config.yaml
init: "normal"
batch_tokens: [32768, 65536, 131072, 262144]
max_seq_len: 512
Each number is 500 + 50 x the weight over its row's rms, rounded and kept within 0 to 999. Layers, rows and columns count from 0. Numbers have three digits each. The size before them is the row's rms in percent of the matrix's.

# layer 11 MLP up, 1536x384, rms 0.0436, rows 1380-1429, columns 256-319
101:525482513521462505462430544476494519541504485456407444523520498500513580535484522469513496485544532532533382483479558525507563523526455516508497577502528412502546513495529560468457487527484386
100:557520518462459447474509459518423509392580402511494624458537531639460629545487462557528511436548448499455486634466465432531577500510547465398495556517518449500503503474500485563500496533576478
088:535506444467518480482529475431492545475552531514450482460514506493530523570549509454611494429588477423535528523545418549507412548536570446382447591545561451362672488552578515492523522542542475
112:501465504495507638542473498603458473502486435462492520453535496578483521440598559560439479517488448541447408508505510543487487590496539533423506498514516442590481480570502522599511486499489510
104:489456496573509400413577560577509471463519518529576365487597544455490502458508488504492399566555448382487470426496554551512529529447527459467457516470524502552438384512510430503555471457495528
109:579448554469515444426492473507443579516537423505483464559471525466476506451513479554641514404505501515529550319483431472616495507561491414499420500408499534542531525493436413597544458580522458
092:534571505515494559435514486544470549437539529493439410543454660453522476505458568416499528516530471505527429357509502514473458535496425470482520525492526465522488515533515562486602509548500468
094:500445559503468393473573516407532570429586444469392489537511545441414457479520506507464492458488494521428460499537502583485483519513508521518553562502607502492470538491500403545533465597466498
101:509481553466456573451558516512482487465397549570435518589468515424445490449561565545456589429493559475473521477529535476516507532517494514544468530503492528525492521471456436587519480443476523
084:516602535489449428449562504600557488434591452411543567431452503509508578522378490583467508507576507472472559498529550487534566484522502500539537504433459538515498434537487464516502495363500500
108:557542553536440512520447472481520486406538502508522486496576486568406524454533481480429556550525541495427452447468332441559501581516548414528473485475481560493576515486471484433512447510496525
102:536451468480464537463529509494463476520561513514455538444563585511475497488501602479487497496527550547457576459437487488496458500509500516545432449489512500634493625441479501467598457488478457
117:484523417516505559501527505487518488510510544472485495500582539519513481596518446540507499485493518532515424512473451514463473516492498353522483565588539366511472555542476482444578484400553470
085:439560563499484530445539527495546533474473485531442542526451577517375428388483511440484544477532573480501452407542349498463610509485505557408526506530494475505461499541419558444560511539465526
103:560484541475537491549579505505530464471495464478430557501511536498535390564548488493460518488591497437479385412509446627519457474602478444579462533447409455543487537476424483457433489454509460
098:542522532429485522495542529494432509443509454412462567568506566483467516495613510480568534497519489582462525540494492456530505546521538447496441549507561444548572478525576581622472428393494514
103:536515523522520447536557480566490417523555484501502443480576525549526472502486454478463514468557536468446555530617519494555467530499430413458393547516505502502452492536525542535567521468501431
103:530465482453493626495469496595435511489441475400359430485559452531467562542488531502509375513549458500379539459474543499475469517479486522532501455468599443506455536448442521453507500490536464
088:497463587470488580597487487477420455455539487496446505459458459547527429535509453537442503446523464451492508464500459478536456536523552511476528458498548451542512535595528442500482544501483478
108:532524526476532502541532544443532466499510472548479457380498530516476516397532575493507507511586496480442421465521565559533531564433513478404466517533542509434534549607518546544501489430544412
086:499445445549533615424544452520470451479529481468562546511514499429499581496518496543475522470437464488493452501465496535545416550589499561544499539499568483549591512511464504489499489493492477
091:480430517391558553498531561500483468473435541530497652461522660583492437528576535567562477576525482486573513550529485471554489549426503506499489488531535540496588457480564466454525452463505500
093:487596424482453491466517474484415467381433521542418520586501539585446517519462502508537426436533513526516529360567467584508515529546472530497529517482612482425443523511494410427569451555545501
098:505435466519530488526520556482547510503429524516425541422473501498513486528500536478510451604522594445514411545488542512555440489494504410470466564439569568435460464557500535407480476408452491
101:489509457476540511515579420507518478450578454438478521487529540381451517462414466485480504493601520462483470496497540498646548616491536442546492522527571498595507529495503559499521500499523527
091:560403517512404516476583569536518434440585441613474531439533450501541459427519482509537547478557523447517481531439444524462486501505491393490422583491466555533515537574450405556453424565474533
102:572544461498435566468507573489371532524511436504440486568440465520491539448460575441524518439542467529545576440484517555438540523567449514520442582456501479562586488513474545483463509473509426
090:479507536492515592511551472519537462403460538552483543421644535527457421478512453477410469581508559555460507466634551550547458542429434506458488518498572520518485515476552473473474520581486474
103:492489447527494576531458610420454461494503459469468574526517481539440544479495532539518547430515448511477475479546527477471502477558492461556550549542464373551468514580422537475555468434481510
082:523597495657413378504548496511485508463483521516562401508594498497501507556473447554498502478524534540547474484522557471504432500470494505477478514504489565437531439466488479453569490494597396
091:523526472507516552519570468479432421487504399475463555460468471483560480503510493531542456527526479415553491446394454515594544508507495470519514539457628496429473460609611457408499480482546531
094:491444546456429620494582460541500461438601504438491501461522495584494539494561543438406412525487545429483497434466493582446499507454643510492496482459549420510417529513522492497519475456458519
095:513547400465472402392490501478473494500492411521517431434556639494426542454507418478498416510571431553484483489529508610503436487451485566486471594524567480493528534517458369524430479468500531
109:512463517516391524533518455526475510513510493497495523494494548419444475467480484573539441511536453490547421551482434568534493517464513508479500533511477604466616528554487484528537447455512467
091:563535523576552519569474569488494451489540565419468538444500571472473623380580553511526503516535450482490451450498480474561499501510496380441455590564554425505482468504430488451545505474490510
122:561569565484437453470450567452435533426444532523461534537484538464410632459491484461546432458477571436466536473564486503548575554504548519523519516559510509409439573437450499456413447462566444
086:530422534495519487502540469540499496439393518498511459543620527429513444547488512526553532523511549492465454547484507521518410497470486404482502531458532381445485476546567463477465513517539434
091:492509489481450487445551529576517481452496455491596555583448454511531518468567546513482472423549581520422500500463472593536479496563440461553530555588432449513498487524555437566516455530557508
078:504518442448562539556509539517563529408524491542459460560572473429536507552493445462526451532509554485491529528661417560496455507500553556491547493435519542541457497502629557432508482420499511
093:512471511451444471516542484474528479466570583505468414554548482447488549483486623540489430468532472425509439527460523562494546575431509359427504482470477572448418468532472398537447531537535510
100:456575441419539514536543454412491496462496497442493466632408497453508434517485617521549474529508467391498549529575534458521461501560565466505571450502541453483421529503415479570456478499519436
100:478509646630535507465519424510524414455483470501507509479557520590490466501478480452483476535513565491579554451423459554459613520360588438437504420482557386538517489449404381458550548508458478
105:551564442562492490463628591544450495462596479427445508462481578484519454469482507502497435435541512437428459374536442480537487536521532481561495562503497446562485545437526473383606430523465487
082:519497579615504489526509470501557435491489449463448526540399513570504420474554511521498525527575459517501492503577484550520504498506491529486497458573540492558373450442420489533500484569505521
095:587522489482491463472554486437451479488527576416442542493558524424505594439492532530465401537522503417424552558530539429500464560410510475547490519583479443469512542460476450587509481521465479
098:556573589510432546507507511471435383449599437470435517447534487488493517605511494495603462408538488435490460499512567485533565529516594520406547540493464602493501504502504539599600480537564484
103:620517464516538500540518457548508415428594406506616353523518500570503455508498461525559507585532521471500498504636616469519496525451551461496400479378543477557583548435425556494528466475486454
105:528525499499525610416536431528529490433482588474394464517526542549554476470393503500484514496558459529456484478601333552552496537439567509428422568504606473513409603434506504523514544461525452
105:486556510403540441536545482489489501315488500490456507546551460458474546488476602409481415452566539455471491501522533483541522551481498475432478479510633503483485551609426482495533479504527490
097:575497503506441476520515480524501541508486354471556493497606418478534539388455563538440480504548442516531540466574510553588429602547513546459465486466485499433524512548494541503482512505560533
# layer 11 MLP down (transposed), 1536x384, rms 0.0408, rows 1380-1429, columns 256-319
094:437508495491481539522466407572492476538573544431537463446545549561527478427483403445530452494523522457460615464499492536561499527480569592542498555477512570547529525552474554542521395572391557
095:464467425475494465429506456482497431501484486493485503564433547471503457453574448492506452496503460487602489490499475469511461517477462507502531500569613584463461538441495552445616618432367503
086:492468647473472509515480482545541537479527518499471508526447449555476502502580553429488546638507509495533424566512510545544625531491480499548481465534419487689489529515459526521346396511522535
119:474473511542502547490500436490564513424544479441532439501455440459531497411595507547435588560416619442401502514506413537571567599482440519617422569493585491510508509500518531488561471500433387
100:376528491458426511531487504538573499468479497421530599519450548518468523480500536423470463447497533559515492487558427473490540541558483461490616480480489491442564536546486516568507588398450522
110:501596489456439458465411544633454513467533503590571506445411406564402450412576539502512397490457459538468485525485489468439620506494446529467489531470528504510494481532531486527450385623521526
099:407484519426469487523567508469494455516485481521508524472546457537482516468567411576503474444431416470525476527558535578544530512444558565522465461484492491486400570529479517520447447491449501
095:461495516498467599498435457531497400523478525487546452403559477522535453573574477469609619535544500444446525534451518452509622541517528543547428486493491447536552559502491543584518427434560629
100:549507529501587417401464508482488520564503406466469508544391557603437510494558548588488487511509500490565449485511497479482529412532530550556505434529492506429446430440472573458489440401501538
083:460472452536502611446499396477425514572486489490571529409489509530487512536510448419548498536509494440516511501471443537469596497527463441490504448524519576446512533562486587487499569437496464
109:469458428507530504591443526544454484460451519486443598506523485472645517603467580521538434444484530527543472531327533541519424494531526555441532539523459552404529496533597517549480463492470492
097:528479444534552442535540451527520499531535512564572445470473524491540469508444510592449483456478503486487436469529481469384471530545451577458474415438580513470464540484575503539549344481527376
129:535535486426475503428499475446496520517509575489500543462427499525430530557559445489577474496481494474457494492508515501509559595490404468618492494567505438534463517404567572481526626556429459
085:510468497521454535460498480468478480532546471473534419472603463479600579511474540488485466484444463458463426534477636508536417453497526499596479507392489486475532536501499447637420563495518502
101:559503436442559482490413497593548541511502458634528526535508535543417494516451529534542496586504494505341606510552440519506494560524533511460519490507482575471573556443572463496525404548549507
095:395476438490547518459508469533611422492456492529580492503524387563525471480416502436390449441546452417426504566463550528489472520513482547486510483524543516543469427538477465563573523498447418
104:567428492473543623524495481489465508566530369356552434451508430471480408502532444516459552453440428572462503529423504398544553501499493488525586466511510472570466568527492518551493513524468530
100:619533570572435510655534530509505434383511518478538531480426470505491457513580502379562404499528517576523457492412522488492447489450476503531503535475483550459512526570469584469501567471527497
089:502519547485461496508521509579556526615548550487431502415543457458467578479479462482558426497524469516435363497460511506570549499536463503513419506472438579524486455490590434354461532565435514
104:464423464473423568457436476469484509518472513502520512511513532553514450419485532470521403526571562446468502539443479501434441481401509670388429510391561627443451498498483416429517550550494481
093:468551590509521403510501507548553501479497555514357450476517539561423455524456513419580503541538530549529465391492597564559526544492559537528433497508464486409505455451494563499558335557518534
093:494548528549463527495417488508437614489482494495564511564555486431461542537445484477448495468493544586489506524456402529487520528539555530460579444501569519467562553492493398517523391538533565
098:566576554459532464439470504557406519500528519564566428472567568472445589487657482469560446525472505510496488515493473463455502508450489606505419503486481585546482579458493394615534507565519530
107:511515505552474577415502437558458519565501484520467503498510527480489573476550503474519433439621376526486536512464452477462477544476493571516519437550407457531549462488509401536569488552526569
095:520565577429527528594498449612526492533582641528489500483579459502485495503499502552463502515487496572452480476572521565480438469441499540594545501537453450484502623497505592520421509479545538
092:498472630477519489551406529515487504590462492508377652547454509488473514432532534462465462509506534560461455461553524468550521471473482515563568516543456454481533475385522467485430543502442449
109:454368518500506549414514533483527450449505446504529489522472524484462521572498507489418515576503505443550569534465474474588477573520599580510517550547472448533488577434489441467540449441482486
087:531472533559490502543526455584500524474487512597595552502491448453473596510486528430486554423466574528528600503505461460453469501541423510452569513545478528515536523432584640564459573530481529
096:493408464469559488538498481466395560555490502568468554396454546463539477492439553558563428498494495513517533523527474636482550478531426451518517497510421444443473553404551477514532509476586499
083:440457549434558590447502473447583460507521500488451497515499463520532412386456477556555498466553493564496495531598589505506549508490605557497496422517494504555462426531452546463521447567610580
091:576494449506472490464525470562478496492561473553449454430541523482436490456538454506491508499465478521457481537554517512547581505480539535473510474612463512436465545414462607537501479467506555
100:496550522515508504481436522520489599484460428503403437504496471436512550456509458560504480420335534476350424508501506498570546516477488560495419441549465447498580518436512462561483423535496538
096:656461531474544514509510433426558448451479547464509540486450477457494484529535572612482589549485578520492545591522462506485483452521487492548501515439551458491456478532527573472557516468540475
107:371511615372537431512560555467430504432533535409500483532516498470499469480549499574539467489536424567441617466593523511502591488463488487537588424562561545476525510480486447457569348433510552
077:444460503468454589460457537451505481503469520553500496526484508497538512465622552425462502469492550558505582494509490521452520447508589505495527514536550451613514430478488523531530453563500497
127:565473479468466492477439554530496546569531504542500521495506437578473485529495563608465446431404573486514494505567523461542451514565496586475561519489511610460460516523529429557495437439470366
083:355589413472496518512522486455501483420537527539479561519471466560421514401507597552498490476556539380511611432457444427538526542543395499463571516485542513556494507439509543527478491555523585
095:509475523475529529553561488393516530458527445512520554503505527456490488663478492510558586431514515426518457502487590512598478480511422518391543483516452458463492488494481560476497566547483481
076:445471465470498532502510595453487435541464535412586608526539513493472553399539502520548518488502528462448463524442573509547511536525486527536536614489497475465418532513476504599501393460609456
088:475480519571518475484486600554500488504522515510461525494521522534600550492538449457460501542580518475462558470466494514451394464502374545526495476482552448490487524540501467493451495547469456
096:466522507477473482508472546447551530447436436508421597509541444544433574505516517508465528512394525510493584396461502512582664530517477430546481418542509518497520591544498424462525397444492510
088:628481426486478501547454477497505528522534477377504459506413540439578480433578531491541541452471421462486507492465566504507381466574561568578547529548513484484492601471486586399506840558521516
112:483527469467521398539399574550568530480522425568493397551500473454527510473495511536527471524498544433450527465515460444484536514491495465561440531472478515556528529480472458418463409529513489
089:532468373497395576526501414538534468565493492530531452534543450484478498439470443410496422486425506476521493540435516496439575509532504425407482488461484424470505487478488496490529512425514452
082:513516499412476441464418518469569479543516517569511456460477475521602545532527400569525528592458470468480487457480494455392476523452484613495529514495547452590483563476546519462477483584414486
102:420492520460547315346529488548440513437524459547488525463503552525535499519482565393378474481514503431405530521486497476532529490548475553520498418467557521513464535499563522476472515533523509
100:442473455455514617461514532490455521556466476399457483462538401430513592507615538465534487474424474490516478457499364569560503497515468459540491559554557513546519475547460426512550486435464447
100:576502617519403448557494417419411457494540515557545517440547488510545482499568505476464477525507487491619551556460546497483514409412640549466460421492435460498512573560544525439517596480463489
109:374562525455534532447604446437491528486607471494502505463506528492464502480467445413498540369488530501516470556506485451529502474516493469577495456447458500539544523495427531485501653627536535
083:523550464533513463594544465433521544447439543534589546500494521582443560521512447468580475419394629481494484558468535454495479481506546459470493465512414436514548388550525521420510382525518521